config.yaml
num_key_value_heads: 4
intermediate_size: 1920
hidden_act: "squared_relu"
attn_scale: 0.0884
tie_word_embeddings: false
parallel_block: true
init_std_down: 0.00214
max_grad_norm: 1.0
max_seq_len: 1024
train_tokens: 344100000
max_steps: 5251
dataset: "wikipedia_en"
Each number is 500 + 40 x the weight over its row's rms, rounded and kept within 0 to 999. Layers, rows and columns count from 0. Numbers have three digits each. The size before them is the row's rms in percent of the matrix's.

# layer 11 attention key, 512x384, rms 0.0404, rows 72-108, columns 192-383
131:494567498459507496457570620499551513516472541479414526406465539513542414486516430465448437497506514519451458503507567446491487536518583473400468440551437470542523437495486524525478506475469553527447523509513507479494594467473485559465501559500501565496534528470481549574504472558348485492470502476510490487548500508523574530488502548480468522439490582566518526514510447471478484441560482545500520557460530489479553586475507501540504483479576567585486513481495519516460484542491530468504481518477517505457558522534496552506502554466436449544551491480431514439425444513496509484
129:478550486489557578475469530487534535529456549496481468584451558468499516445519506489490471475530403509493530514505549453482430435499482555469507499478515541550501384556470504531537596529515490470512474440465476557515422471496544487434499620565506474454524490481490543536489487485553504513540473540467558512497549448512599446417493538497464468475467458495526483511525525444428482539585474502571445441513519526480471508512505539524430474508511424579458517521479537454474487449411505491450468561594526511490545451504523558488497540500492512503503521521509566508579527506550532419
116:516493473488479516416479485443501515536477487487524554446467464496463504509483470470516491484575448514485511481553522484519527456560561462523526497543530443539524496479436545494500496507581507586529516498513478566519505458469564441388565519452445439556482508456498462441484484483511450512524496484503470490537499552540530499542515522503497449557495463518482516509474488512498477457401513441452554483476442484506437536483524468513544518514505459510506458496496553579464431531432498500526543467494587513534407503485538441471501483489509477544486486542458395507469486540426478542
123:529495558508541468516517455536527462512398604524523440522517456437489493524528493560591509514467493504470491540573507553483482562450556510505448469494590450480436492527468533449531509513496457502489521496473522548494502499506509423530455548511579478488548462451465465558468475460503498543495453558467520434501447451480475479492528529551558478502547512484481440520529540456484506554528515484446463449490485547504549464463506452447442508514470548577495479525467489535432542504506512519473510559552523482448474498477484528526523451429487477561456488496542492447433503518501468533
128:438477423540395523533497470533449508504522487483493463496578497468573521459506469479489541456474439443548551482490529500491479489535527478511483527454478524524528509539529536491526492567499581473485517454516506431509593451558492537548528499570453535417541476573502579517490492529527520585547529434468469522515486517457539449509532449471521530517551489439556550488486537473504559503509517481455514536522484495548444541434495523420459483540551537429484486499515543480612438576534526559481504449417499445468467514556442486400538495492537527516534494518467458397478534524471514470
119:522554496464513549539508519482450535553489518588548504561511467502415487400417528450516510449537544538489509574562518488498518494435457561486572478459482473537521497574455508496508558564549609493439501431554454544488518500447533533491490518491523461534528472595494453507516516515504527506489516510458458574527526516490498512492465451494527546517459441502483493492502564477486495471466555540502506484498523520472474467547483451530422409524512496602533519517383594463523513468547471496514504477486560454490471546522597473547524520542506514528509544489445563490525511520517532542
125:497580548503482508461469541551512456513558468515511541558421562531499500567508430537458461521571380518541558536465512451488463605497459516438537466515599460447439510465584522521453491476447498519461477447512504512527494453434450515486477428481516506497476540536487431498534506523500511459507452493511485492547537505513450425488516518539487565519465516522550535504501530510527468522531527440511500489456494564410564461513513510573436441476511477569527499502459460458613512463392567513458522507593497552467502537496492447540508549523455486550528533471485523608493509452541550467
106:477575591545465479469573435457415526442593426451471477446445517452414482531463510551494514488458476489539534524478597463470531469445559506435523495503539582565600448505459522527488477479521534483537456491522492490504487541494493561483479527569474522547517563510547470520573583492427521502473523483522445483475460537485501550497503464485530543449457497558452526555476481489526447521470479537557510466483498516421493493465470579523586541464481527551497502510483474484530499480484515425467508525497560515423507547468481575481476496481482510530460465522549479445555551460566515532
119:511518544591504456526540505469550467476456526559496469563527387481460505420478533459495507515532563500564618512582556493461546531442511514489475432452545493498440435534470487485564509517465520507484510455468548509458534569452553432465476509444473509526490506495590440503481477539488462499555494531459514417483478506457523499524482525565564472529491473498543432454518504526526443551461519526552498506481504499462481493534493406531506528531474526502543550557474562495503560553433509544445542588428539491503546448495467522493491515464451531564534494495541529429450518454532496614
126:489535533477479458484523502487540525454482596550440508528544481575467508408514484399506483488563509506445370487505555548506508450518580486547497503616504541472498460557476556462462515513469516491477466538514445439475484462525508477552491441579493452528498547503520462428486479541418463521466510565533521513479417514472463535505497482461483478443542498550532529496470588449521483464483425509497521467548494494514579470556560451542452447504532492483471487431477528515484445534530445483561430563497511555446485525487571432516509552437482523458483489513564417545545554562504504505
120:535505467523527485471467456525425554547463601472495501593567466466486537487478547508468493465480522526509509478551433454442584548507525525577529511517498514556488550537514482494541511542501498459584483512507542545583462432471476516594557481513539489477512453541458492455495531461528439518528514505450459509515484526502504521446524476438499524494480498404488470441484499486474490484610505470408525555513503506495538447477528559534494505493517460489466486451535506530535530549473470478540491500509499495426456476521507489514512563465488518481525480478530467480496578479589437477
122:546485493504530500543442473524561509485539500507543493500428546519488453573517502463526517462434517523508469500553506455585554504444434499530523496492517501551472480449517493530592476462535519533520553516547556529372484499490417481562500514455472517520537567477551469476518486497492480481501463407486543467471459503524491508534560531479523472608531502509523497460494488458515527503499471488606502498515466496489575481479540480572561561522533490536500491461526531570503531552541421459519474512510426531443477437466496614482506517500493471497463543554507511424448520361533523510
112:475504529494463547508571452487448578516456541518508458536451590582498513456523525464459499446511509458505477464552493442440406453460531482562536487528518437552513502513411456509528479571507475431519518503483486510478530530547475475461554618499443563506531555528487473525522454495448521530557445503516518443499499502476523496525531446511459511532441483455522474501470503453517533528530458577509463521530551549587489508487449513495481536528562534478481535467465481481446582514529442493494534511520484512500486534447457535484498505590565517521486507499483509514468474517442460485
121:477502585500534475514448496505485485473500505507529526466470425476545424550551536545591457472523449530449436522417480501465500525522479528441557494548501524461511449366472538492547499527529459560497504446567428497491483518532546515495522507498444503448514547543490449564478533488547513472530490490472488544544463469475442476470465416560535502514511559464516451577503541458480476524561468522503519551513524487430386493447471470479517484467473529500499458532544496534427459460474548500526450447556521500416475512523518469484498541529489534466530512585490487452523460431470457574
132:515471499542525453551402473525395524625539448494481521528469502444524571508541483474529574501495453550512544481410568527532445523455454486508545463535534409552494483511490438514495548515461523509548472483493548566460530559560444485532511473562496483458547494486508521498522520522413478475493532459511482485427424555509471492451503458463453485452508447518468472441478493516486476514464474486446462553491574512562524521466524511542629588562525485412493525509524477483552488491462484518452558502481520519558421459487537465472452513538540524504520490490512519513495537553598483556
117:504526499457582418490540515492489605439511450438494520505534458514517451482426507506456565579490560468509536498503426502495436529484524537406493490538504487492509477532470528553501484519512478545566501479523527530535407528468564540471550549478609499579449455488594540546482552508471510496571453487479527515477548547499479583496537517518457475513455495500493500466525487556501459487609488441514594566513495535458461606483476489514541491477493505544452536516499555481533463555471532479528545497441518558507428485534516603429515498533504479499485477489456446438552513531488475463
104:468534512484532417466518482541511449503442559493470548530557505538462526521485392583465565503474405509545582565506536470467469415519512512536552468518505520468416469531478514449531481451490536404484526543494493496497563526478545493477499488484469523468517531517457454512574586505466479513534437522505522535520473504500537395429466581536600481535490505510522564524514550447453510515485460525444496429576506549533544560515472532456479420497527432449489484554515502536540513521448524536448508536450435476601527480544492478503460457551530537539434531501472445540490547534531535508
129:492503540554474464552518603561460497512562495536504547489523484497513486554497483498484531471458557486455510511560448551562428470439525546513472467535484546500546540587406472515504468521444443455466445500541501512513522527446534549495439451594439458461521495511528446479525418472529495472494558577499476457509463461490539485473453560554500559429521545423486462518447466517438517536501585512515539558503500513479451522561512548520488489507479402438504483468513493506522575491500531596496525592477490453535559491488536535555443498519458541478492492431525526465504543543449508488
129:528508571546519493518520485567552509474490565525510505479575471528538439530481490534487501450492500439463529488513493494518522483484546561470504516579481494486502489526463529496532511469519550480544553483481467490479526530471454543569476566468517538505491509502535529499517510509476593545469534455440466467460494514507505464451551499553502487564510542493556537502498417494475503512419432539576555486480508540453486429502536518438531459492533510509423469465502537461479540520440563506547482492511465495475565539548529563459527542447442492474487456453532482518488475432567530456
097:510523445452454492539510444552462442455558531526507535546574533531489530595492452502490478520538501511536468487551471490465484520520460519520578499470514526485514454499541589477569502505538571481486494446514548518477492449447501497466521481455480483483553467562484554531482528465491452524499532448488511518501443533501485473509480512486553454542529476466449495533528472455523566464523473465535568478465522526449504514558525521527437542478554500554458504421548489518515473459479465486500454417538485455446480561556546519465476560454549469503445451510514562488516615438450487489
122:525548450463570459487440469466550496454479456447527516479555513463399483536524530461491533497544444523464509492539516534503544503451573477496542511498513540446462546521498487520448525429478513477541493513576554490492471552522480480531445425524556479521531537475479518440450452471553506533504503468523453531488547563479424490499545539482504508460529513527419533501530521486522533505543479490427527507480459505582501538567509517497492577591494506555501478421542481461624443498501460539515531491504489434456483499520528535488554477473511465459457502484508453518470463565573485410
118:440506529497515530502496476465551484490571443442509507524445466567473523525493508423543528551489515511470536464505506529450463520526629553466528449483509483542500582485507534433485477527501535507439505456579464520499448549553478470520460507469542526448488504520493481507490511431538539558470486497501419576514533415510522480459579467470512458466485489497456497543569526484508433499600528479564527520431506546480507484472447572481503513437455439591447510474453515445563459487547544512475529524538471483462503524539461443508505516596471374467493506518533551446443523499525479537
105:525502501479500474462523479501497591483472503503524444527509496527430489576501536571607518530518489506493518543583443537458518424448497485543475499539455536484473538481467495463545442603497537478500576485548503549511408531459538470533489527501492458591472439487560509461483558456548461568493454509471445514466460464501479500473502542489497509530542451463535515530471496489457482492498447438537550486501496484495462518450379461454529500500498425517512408504432590523465525514520495563471480489466466456576439489446498512517498505550474483458453463469528456468549504512496459498
132:527470472570473500474505522453483519506508517518537553530507524505489504527565458497463423502474519468450487525486477477458538449457515499559522528495540539568567455601425477470507487530519413424500505487553534495543431484492443528460493431486512466500531537512463543492521460476437395507455529533552557531541431552447475512435431538499469546519492449454499566446513476446451520478547505463530571469513491489414612534462495526516503505474512536460481524462515422508510520416480517449490541479440406512514481444477499504500519453499461561538445543509518494509517546559419555534
099:495497432430449508542460533537472516479454538500542483397476557526527451470520463528489442476563559491426368573496517479541510510502486425500425578502494555565476505471483479521498520471458474459455479553453503414465538536463503396487460519470544460540533510523500538533525422505500540490524555439469543448478473566463532550448473504483456463499501569546474523513477457458487500510408435493466563529496483454509485514474529442493472590499558474518483538526570560525543522492558512495553417486569479494538501571478543482477537426495515518499442470508500483556552496491502486462
121:466461469439493558452530552484547472512572439450511532500517512450529532468510514510506479511524518487568512519440519486489550467441470480440481485483533454506535493456494495482466480530448508466515502525521442506525492570512496547509505511501509549512531541534532457480530479511487584483476485485549518473469475492533505485509508456511454562439385515395525479412479529506497440512527427515515436392532499504486497520530473473480506568542507498528531454537415497475530577448507477579493581498524445528492564524450472523520498565552563487478570525501478497545561491472546484463
110:484522550535494514555536489463466470515438509516569498480533506449529518442508519513505504449502452512493573470466481533477525545553482490482432501509533521529491460499506469472431527518486580490511550395446435533461453472533517470576448429484443490542578485519464472493482494515494550496517493547555570442484469469536498532517519538502447478453515465542525474491554495534511533501519449520451522507529503548475583479517466545465551462527478584516487558478485504499468436519484442491469501571480616494464478498484467506541547590466481480500519546407483473556522540504513517542
128:405489463487540481491462486478590488487482429504503532493509483486520516446506515486523509461491519557501538539424528444530524455540503558451434534418498536474505517494522482491471542472468442437468465552524456506526543524511501489548484515443537537503480442527528495523507497471463516510528557490577439496486555520515516533576471568489528438510427472519470580564524491414445487478484510543535516500490507488550535519539452568529473569451434479429508495565498473504472525520522445469513552536535478487436552497530488538460514503458477486561552521473499423516531468471480486448
126:538482489497466515475444456501509479512565472471522484412469499500462426591563494467553474490470453483488486468472423497521514483523477540472492536519484502482512488555539505463515494529437504478566506483520531491508502493494473492411479448469561517502484497515439486537510532511589551483455510477528517560464477564538524456509466479497474513562536483472512426506505552449511541535489452612478481478447455513466572484449484548439550500473548535520536539486477528530503475434520533531470510431433504545613546493456490474543580512504547557484473542521510527555463486366446489468
125:473487420532496504530479522541459520446480460571478525502490488542463487581545465519491476519533501534609443508437506485524451474469544478539506466531485534494459471443488544542506538510480514503435489504498449510515485466468503417561469507536457529495505489517452539512494515487480496531529405493516407425560461509501452420429496485451495526509520531470526554494515506473475470571523460447552488556529469509511511575479551467385533519581501560407513568526501440531526490491478455540492541485558496484566443507537455520470466580495474544424515474524505511529444435479481521478
125:529488500515457472466491433531495503539469530513492469551516501480561573536487497460492541465539470483497584569563471443519519509529427502530570483488553536531520540513499537486501541517574514492506511463446525501482434524504522521534522483489427473504512467472466519516470538525517424495556526492479457458518538509555544536521515564555486498556558566490518437477432442535515535559437509504529557406456444502469445545448498602454538509498456448440429452503518454484418526510476532467528528525506545532442495542494455440494469597481533511466523543462493415509456520452485517496
129:494509485564456563501500522507517506495571544483515447550437496608481568522522462516518370606461491489511533464562472477527472465449471492504547539510473536525518507487509533517510412576527552519456565498499517507460527532604492452452487493434489479477497520529483515484500499547499457453491495531537474534485522505442507499475517402540550530524444514456500476475456478560537566502481476523537525562499535518573541493506508604563382473530582459525501573498538488488493483504534531531467557450466424433451524463467499568538560490541539490506465454508486574481474498506444528489
121:550488482501500530488507478515513526537533441606575539515482494506475501429474486507598485488498568527449480443532537461499477433484489456545538530503510491511531515507511449497483531583560469481451449536521451562515528506542465444493504525468536464537578522530461484560504498486499529526498478519463507425518488494460558569573500449532521513535469440493489455535491465548480531492390485503536509567499537490571488543531482542494443556485459521530560504506469535466514505468516533522457522471547578453523540542471527566481552524463519508526466462537467522595571487479529469484
129:537474479478462504497499499496480516569511500542529580518495523498530477523480550594535504472530502533507507505526442561460486531483442451507443469601490457395452510512586568463531514601514491509525435512520434528518513496453440566464511522595462503482493399462529512490527555541420440519475495477517542495475471535538532477478509502515503464491562540452521434544498555529476506494524450532461457516464510464523508491481543494442424425469435484547482517430487501532458515486505504491378383455583469570567533459488488425552537440515415506517563499537467507524539504529522479527
127:495563533386484479455462447426454563517448479483436504492397475541512474532527449557466565561462454442477572545485461460515422547496457520502489522474526514468495549462477456546515510477471609489538485548486528485508508534510602432462488496414509467507533492516463525509529499533517534491501493519522549512559449459497487512489474514497491541527479499461574505501512490520499498527426459511499444538504498532507537478544463433544516533496453538398507514480581411493454514549498619474496507488533572502481547498495484517436493490501490464580465503546525442619496513485533511382
123:558513517445452521537519584484523511554555493537478585522477459552518488467499492394481519456479503452467528467528500508531534467480478494501462435523479453508525505564550520477508461558448544443476479434530520432443510426472532497490498397497472503479555478500494519460538475480546577539467544515430440503447537442438467528518468497479480480514485458517528519428475544539427499489556506568541505539505514502543510512473517447471615463526572480442501479380461495561452499465496503523458478484445534531478629474460457517499469637536484481500538549452498424437461526467500497466
121:464553483483549507472486435529522412479580511482529498558403422472502489513512478540479546484527561503538510506517442549530505538540415482579465583557462518478505469486479474462519446458494541556514552562463457488525473551597501555469523416489424497468511442471545524517502493520486615503496550520445526521504402498485520488492448473517544521468485548521499470536508461536498540485577536466513545496558507532455501532556534545537512581476530567586450517483521502543499482512529433442524460527549450517481495501457481581513535544454506562468483550478509511460427437507482496588
# layer 11 attention query, 512x384, rms 0.039, rows 73-108, columns 192-383
117:514567494511533516539432538482548492465451545471475489523450551458535469515471485439511526415466536540521465491470571534493454437507488544476520508541440491545521397455487499442572527590512484420527461480440494532507457496414540448532484507540497549472544499515446465542454527483479457540528477418526462573453556548521572553425488508525504561486493539493502555476525565468469509491533470470558457481557536492516524513547574532500468481523488528579495455511483514450476463458494535532544506584586516499494544479540515463475514512509433450529482525543456485545510454573535520434
112:526494510539486535516473580419424481496412459486528537539482468523443470509502523408433410488532498496482559481481509573474481500548463520420500443529473536515568564558520518500459520486481522561485470512506486500554510477461517456442550467406474420473438511476508572492464507497553500516509529507495466479506509543453491472539445508499488524496522464518473537566452513538427488472540538460487505459528521455484488518489465480556497494478474496538500433462475477497552513576485505493488472502537553586526526478481469526479554545548480459457556510483490414492465506441469437556
106:583481537491522489540495546579566515482411530519512487499468438498526500462513455484621527500454456449491497414545491526506472490459510492499469519512589527496509469504473401474537545486542475561484474450504533465484538515497512441518461517509533486450523501466526412429537434440465443594517452580521530454485424432542515546545496488554491479482523475545478488526526549504503472544540494537541477505464554487471457534477559531505523424489475513531514470492440457487482560551563525518541594520435490556509506447478422531416523518528493505492447536492490587477463494540540544476
120:447515492481421542460517484509545545513513477496534497555525490407533502464536534524485474543428527511523540519508546434469479572510465456473487587443549471530479548471440527460542477508478598584488508463588543526489501439461494491516507546480443532514494463494467505559513449534539600523476562495482510572508542501484516485487530507520517531557496499503468572572475533484510547566470509524468555536557470509499415466435505543505505499502558515486525489392501488486514481561466447528433505516567408545521530456503478461492483522499499559553546436561540554435587504412430486430
106:536499452462514573528460479571491495522505459505552520468585506444434480433456479469497461435494446534495418522551489498584485495496536484506520453496511522516546479540487511472551523534554607445473472464512467564463550476483465572524499436524488476488465458459494494411510527454457517506540477498469412537511555474516488505461435535481465527431557523490494542473484574436544471470548498501446470576439550515462485480506491484462543504531512523550500472494532513560535517541551494541553489447576534415493418497562562459528521503489597490475512527460391512539437536521444494546
117:457534485514490515489463481494526515545462488484498512507474479537469488576500517506462535493518487520544487506415481504515443563527465539494481442500528523432461416523472597486457514529444541584490503526585483528504489562504500532458496495535468462462434473460515492446446439538453475390533512534499525517580545490507594499467496540480541495507491436555445478498480444555554473480499480453495538525457508540488547537556539527527501484487482500501441522523592405439505480480523504517551485494475484484504481479488532511483484520491488497593529474514514579519442482524511439566
107:471515546505579471445501478512423526486536427476436462520528478481506498470496534478461613492488462477556514451482517463518485452449531572472506501502540455490470515576473489512492420463533562453563461517428532489514474477532508517485452431548452477476499475497434471521529577558429432522487521418476422471444498505463551488495465525528540542452424462489466465470515538504514424508540558568579536445501479472395489512506501427581531490517488503430499465475560541529553450539478510457468417558491554483458541488469456492583509583480478540539477534451525488521521541478501480525
114:506463515491544508574528500522488407487476507504484492514554466457491465430514454423472510528478499501496579457528491464475481546423531469499523470425565434517546455450529526493550478506486607576529530551453522509452523452515492539548525510487528470490499519492583441444515545474509542516498438522493528492494479485541549521469526494562476452553540468479510522481499553488576440491432448465536464531427456475422487537562503457510620541494488484587476500510524534501482577500436477500380446480531458473499555495461451568547493469466500457462536494492513550488463511486589497577
120:469482465443558521405517510489476538470524499529531564546503460374383512438483506557450545507585528462529500488547525492592460493496479490502509489527519576477490525592500461533524499387508510467461520498490453561465569401536539464430555491479505454502538429510465505496476585560488481507498502568493541499462486535518546505468483541441539471426498514456561455492526543503525490504501550499479454519483557455539470533561570527450451476519484451459486460535398492530458408505547480475426504533508445517495553524510551461559501474453552463427534527515470488541461500476477536515
116:511469491516469482520466503490493543538471556445502514534453483398455430540475546548512444534564582518570489460533475437557557507539524503457502501462517531437480532580484439539544476571541467424550472492493499560454500569474515413466563526503550485518498512557506509450549495505537556520534480562456491528523518462527514536466530493456519490548513441458502492488486488500533523501574511488470468578489520503469488470532521593439510446551498398511498509482442525544544497527501494486514555499467514496439434559456515484487533547476529572527502461528502547498452546486551463519
118:478479438508488547558531471494453510487552504571497483478482570603508478526561433507505509543461483549498540468577488497496470534492500455494570502500517509580472479536522495511509474481476496447514441493515561512492570528500513448540453464523487534547474621482515516436532517508510457466417426489505516528506455493442520544503569498544532438575502476535538521453533481422595557477582456516484511564486454493472518504545505469532489537569530476493512515492547543568517500543466458458529538531529589509457476460516487513523468471442423423518447504443488573453450520467550527524
104:491491494597471493510522429537491525538569512564501526495448532462477535547560530472432498434563461539467513501504441525500456547436568476571585503495576497466560538499475509530586482533537474442508505533479436488477522480537489441467512512484461537499531541492508519521524514487491538516499458512505510488547428504525433492487506510485466514528496540467525493506483544465504589482550495538539502533496522525516426461480482433478430572500579505537509504413439432523510508558532553492572481483588534459542500477490521505449571549513583511444544525502484496587538515465486469544
106:570493589502533500468499514434447477514548480463558490492466447493545540518518552438450484524568486497509492526485488458420467547526519511463583498532515507470458455488544434485505438440538449629458519451533473434511455471477553491511492469481503587448498537500517497510549492521517471400441487507464479530535484464515460462486478494543461509489518532529478442549480543457541492488465499455540544433521446462435491462517458487572584508515464465456479460524535492474483482487495524489491530585517465554403570458483506536457558521542485519449556503520494509419527499460526482471
114:525443504454467500512528470471449551483533466505520568545470419470497503478540478472477467608484488505529502473511539414540448530480464499506502507453539484482514534519454456531524461551406572546459494470470530583481512585502501498481563545550463462568504438484433491518481536525502499465531553495428487538509431551532511585474492471515469496480508499479437433437416496422486593513520542518469501494502553412563474513470548439475586506480556559453534572513502530465478495501394530547466563559524530488521446489498548492511446479514507464554530474594474469496445543507536482480
117:472499538501556464547498465501516503481476472459532483485498464442487502518481517526482610540547490490475423534459543529533546458448554526477484488497508519523498432518502500486438549513545453491506537556489516424471420490550491472440515468521516474598500450541569563546516501466504504512491528408474486495462519474492487471458498497478435529507501490440476534467505453554449444519488506372560538528557489527477582502549487470529523508471484501552472545533432519563529459524535526492470546408482503514468480538483574552420494536472504510563489441477465498515478566609449467556
100:481512447425451517452509531467472494468536572499437443535539415508533457493538435530597549453462528444508534506468488461549473478481371503545482463499554563487551508444542552477520525570533563500456599480572534475437475549537531508488531575436531541503477496553536486536494469501494422452624494538520484499600472503466511412542446488521596508518505451545478512507469572549512465512527452555528487403557489484511536532451471548574568475500511484479494469453601479512507522437551541556519496533513494482492453481545487530467496448513510524489544490504490521485585474457516476538
127:460452470495493436505493634518515455507552503518456526435475521440575510540480489545609468506595509495486537475462464493545511413479435535500581454538467539529438536495455497492489449476453479506533472488523556501510446495441583545545444488515548525518524523532553487584575511416555573467455468579493533496536487521498504462493497476534437562405461478486536526522544477549467509486521544485468515499522512476515462529509520530493563468490468422500446462560542440527531582455540566480470517547562468514506464563588511524590491485504491515545549496498523477508471446563484550471
117:529482502563498560534504501490532481447502549569481457485486506467495496513560538515547590489526547466410528496489499533469521445515459483540495512574511510500483511478500518484542596479584485480484539487500497506502559538471434529497434563498558443508478510540445500550496508518515525550479484457455489467493463523497491522462461475565513483491513472449555456493476443492586541484509540468606538473536435508440459455527534449432540437534549417508420490536554553459423526455418531548538495537500500497435530494502499502495594483496469427395505503452476475526484518479506517487
098:449504554451539546520522518499538526458534494501513438498540558463472463495500408537580517543494526541528455506460458395498517461545458480516505497445526381497517388568460515498506461520487602451450443421521505571457488587508485487496463475460501503478466536507453530514460442458488497515427456494435463584535525506463532511518474481509502507473475452474476526534445515482502532495567446481465556525444513467400495548515475575502502433506527553461468476448494565455530478455555477512569547400508494524475498529472546464503448503419430438555515540509482489524479532434452530511
114:489517451419517474418456492486474419505504437427572504505488520492457492444456521516464576514497476520468514511472491567560483517481453544505408523441552528476450599519476447542490509466445502460522575534550463511485491505483495513466535547502467495474463434461470509524487458500522473493538507546466490455443535443464469430519540513485476545575548548476488537502504447540485531528623506473511525539514497507541507525507509540536540507539527482487545489523490547489511468544566458508498486485451510493560485473516504559525488401501459517563455479467514513538505448495585525429
112:491534484495544463415533488472593529464540434446504533512433447441442495458504521453430551489522492524488408469527517486512505508516558566508530492522467472490549487513452524537497527485475416444502510397557411499520476528492554558500509537473500496472529510500469501474465458407513461564502557488475515542492574437517467529470526476442448484540501454497455395470532526509468489490578558467497496589460513569528453457502512497438507629496432474486494515516530440458469435531452472577463514572509496511543500485510466432528531472493539488546442485491492606400524520545459476592
104:499504464556514491483498524509463564481518521533515509414476486492444501519515558511556501494552476429435471458608500603533590467468506486492522513532504486493524533504560465435554443524575405458471518456533456426514448469485524417466476620499488457515482480532607539458524504437539467559556500483483465485489514546519408434520523564483505474463524506506470515529633495548487446529512532481516486457530509526487567498465450491483495536540587478506524457440525457551543542537537489528499511432519507456547479567525466558427554480562509537462503465421444509492604526511435427528
113:509535542571519511464463545443496563514462518506572548492529480442490538483533430470611531494538547487491479567516516472499534525485561476460566482481572522492499433573499481400535482507527430453511583455560513504493494518554553567518519437514510463511566583522514506433552477493459477481509467614557405476530484550446447494426479505509464524533519519495513507437563479452455565455510526476506433494451524456452550569454426582538469464515441557476508508436532412509558519447499501439496541542474418551548470582496559515472519518500506539531489520492454511578435546458419534515
099:519518544490505538516506531532516483502482530534503509422475471432515570463484429465501517493604536503507467497507514488529458529546448466507471514578543441529447554540524504517467439486454440394537454531507496467565532463546445487568426493442502533523510454476457489498531453525519512513517442446557462509515429559473511456526535502480544505476485507511560500485451433539521507492441466542368497576506489542502558570419505476505400443520519546447484484532442537502477497514525537495591605464524487527518567504488490440503499425575494513504498512549504448586475516528462517509
117:530495457519452507492472501456451405502500473418503609497519532461465506495542438532455537443511535415528502446451463517486511520505564514481481517519486467448557515495475472426449446543479453535485539474485486487560499627531475502485553421555420518516510522429497471481535510471478550447528559420490502412465524481531426490415467547455507561509488572476502576481508528524523513487474496503540454417526497530514507513523501520421514538513512565543518435513527476484521487422574541444480526497541486444492520489467466506495523502526524499533512458505486603573499417552456529543
104:446484493485481516466494488536393509497483478511551422505493475411559558498482518547537505482458443463463488459519494456490460530542531452500440489451562567532495428484468427495502451499523551483543517428486419486485524528537428536538468404484378472490523507490519490540486526550540510577512501485495488406467492468536527547467533451568490450483526501472610493467497549521534531434465486523512496526516534460463512582503555531467454427531576590512447472564458456469468508526519391456476472527450513544441507449517468487497530591528467530492574538480452481487532582549501489545
128:514576492514613476457497482493440418525508492496475489525545509552449572457485509488534514397499577619473498538487550504463521447470489517525436468481464493528491555483502509417481542465466464466481561524539448433533522439484479550496492555533549551409534489513507484457519552507458505555512514501542418442529529495537466488550520552494485433549546539486481514476493515526532535466458448529482533511481453532482444495488464533499513536459482517462508549538520524480419488513505483573455445514558522432450495474494470561507550562514485500534546471498503523555512500469518511448
118:575458488438392453441496456449435466500501487480507460513470493522471429443572455521478513465439432562460506493500505514428483481488523479448460479506470499478506448477420546425547532631517488487537542482485543493544568498441477514502525435455514517473489482530504478547519475526583524461461563434522477497538517535496515465494511487517505481544554605527487493501491493409435468536506445516559549435510409536456567552434521572522510470479534527442555482424568463492478490498541536464433522495442521476512448490483476473544511484503482534499485462459516498523515487473467473529
115:472511520491428486556524518489432553476443547498520504521459469495535459540518511556464424594465498538544473511519501577513511504506511520509533496537483494563446450495556461466518453460446497478427476545504436497467535462519445510484473463514429419516452533509488483496384547506490529474457418528484460509571491529563460440508505471432565570550548455479503502532488464457491586512516516468551402502550481528514482478446478500533545510499548418447500531482498431417457475484461423489439526551496496521549549465559486568466463510533429526429517442498553479472523466423513542470
117:494541491586449459546467525476497527458441503483475457524528554552530584509482543474509467468509582509409606546436531505441522461530449530476553509485538516530443456520552492448467463511519511482500522514477517527483491549475468440461472558410447485505516554519506472536465547549493440534581486522425483521469529507524537537526508497546551504523516449459596483489488527592562501460554468477508545393568475497445482492519479553453451487503518533498451464524439509501495519461476496505493531489467523515435503558570459521540436614487559454510561573473477432505488543486478500493
119:415542488566463491449498512491555503483552519499487515457492463521436500537471556533465415488533520523531525489565479489556509456435516458531539510471499494524496422520416623490570516593481470584499514533432522538489470533519518469484498599467524538473464553476490437500548510519498458548515540447600553535508468441447517473526522441494507559540452549494491463461495470544537531544518489477527538578479519551493485504461469503500493514461554495548519519490568521466535473511576522482552520491514513459516506477522468472495524502478467504497460465549492560437513437481484514457
100:476511474486504528466464451528419464593483495604494448499517407507555514459505469453472518523590551554558458444451516465462476465482524523562500540518476417553465558550495546514532413477526460493542487562436510525528531460516506539570515490518464535468461496427462519498460462486541541518497535491584504493454462455532479475580494443490474503492535507509553481524525546543485456461483534534448533510466526548531444524476486518545516496531576480528488481561467394489547516528484500495602471531466539480475598453507496484482478542550508514452488575530480533563465512475514477437
121:586432508504466499511534538491462608550476444511502494518479507547541469464530463543506535450521436453527501458562452549482445480462451517485431456556491476521545519455608526507543509566546487569504533405530478520484465505489552589515540575510529547513511451465503492445481506519474492461491509490489535518514541452526519559493579511512472480517556507508511465506481409473534456520546525507496509506450506507546484524464513501481417421532543511473477515437518435529464449431528572469442463492461496558534484478493529446512448557534526522480515468545546538522581503471525453480
115:461495557518450521513523471516483479540426483511478450447496447588494507555432424475513491473565590553487587560459541525523542488501438527580442562435571556435471526480483505473504518607508520510518460521530502479506494507532524490461530492517449564449529428510475494559501516496463456515520581498484526520540411471496485449505513485519502505516543462485521453535519488498508433539471558483512533433507522505529550482521461466562516484490471489464496515525482509501494531579521581510496531522470467496519474396485508546515482520545487545631516544550501448584545474512522458482
114:488513470513355478561470464455455496455556498532499500505535510446496517514534551523515434519548524444496525505521530505543504488484562493470508511471449513553512486500474496529550447507535497516544533465509433475525542486465492448469444525533512445509484510503513512539503519539465602518408543511505514505500527528416530516486475452445520468502477478527576466565473554486468558502505541466490457449504522517526523427489554542482545540473488503522503492474407436481449575551473475458391490509407476553599557448499560546579501487505513513506538523429481457464452500457561466561
108:508502479513495489506483493529484475456590417510506475574523497508548483494506515500529551411580472458489507528535458537446484476470419496511572558522511511554435425502546457459553475459492493513451524501519541541476513480549426495496506470465467563536463493427527479527483510476569498491504465499390500446524405439412523577541538491448447490488448486519538498535454453527493490509487467400551546554518513514503544514571484502596531535477487553553462491524529470530422523459553477442499485535518579534390400510417485533498439498495476551438543515535508526486552414547467415493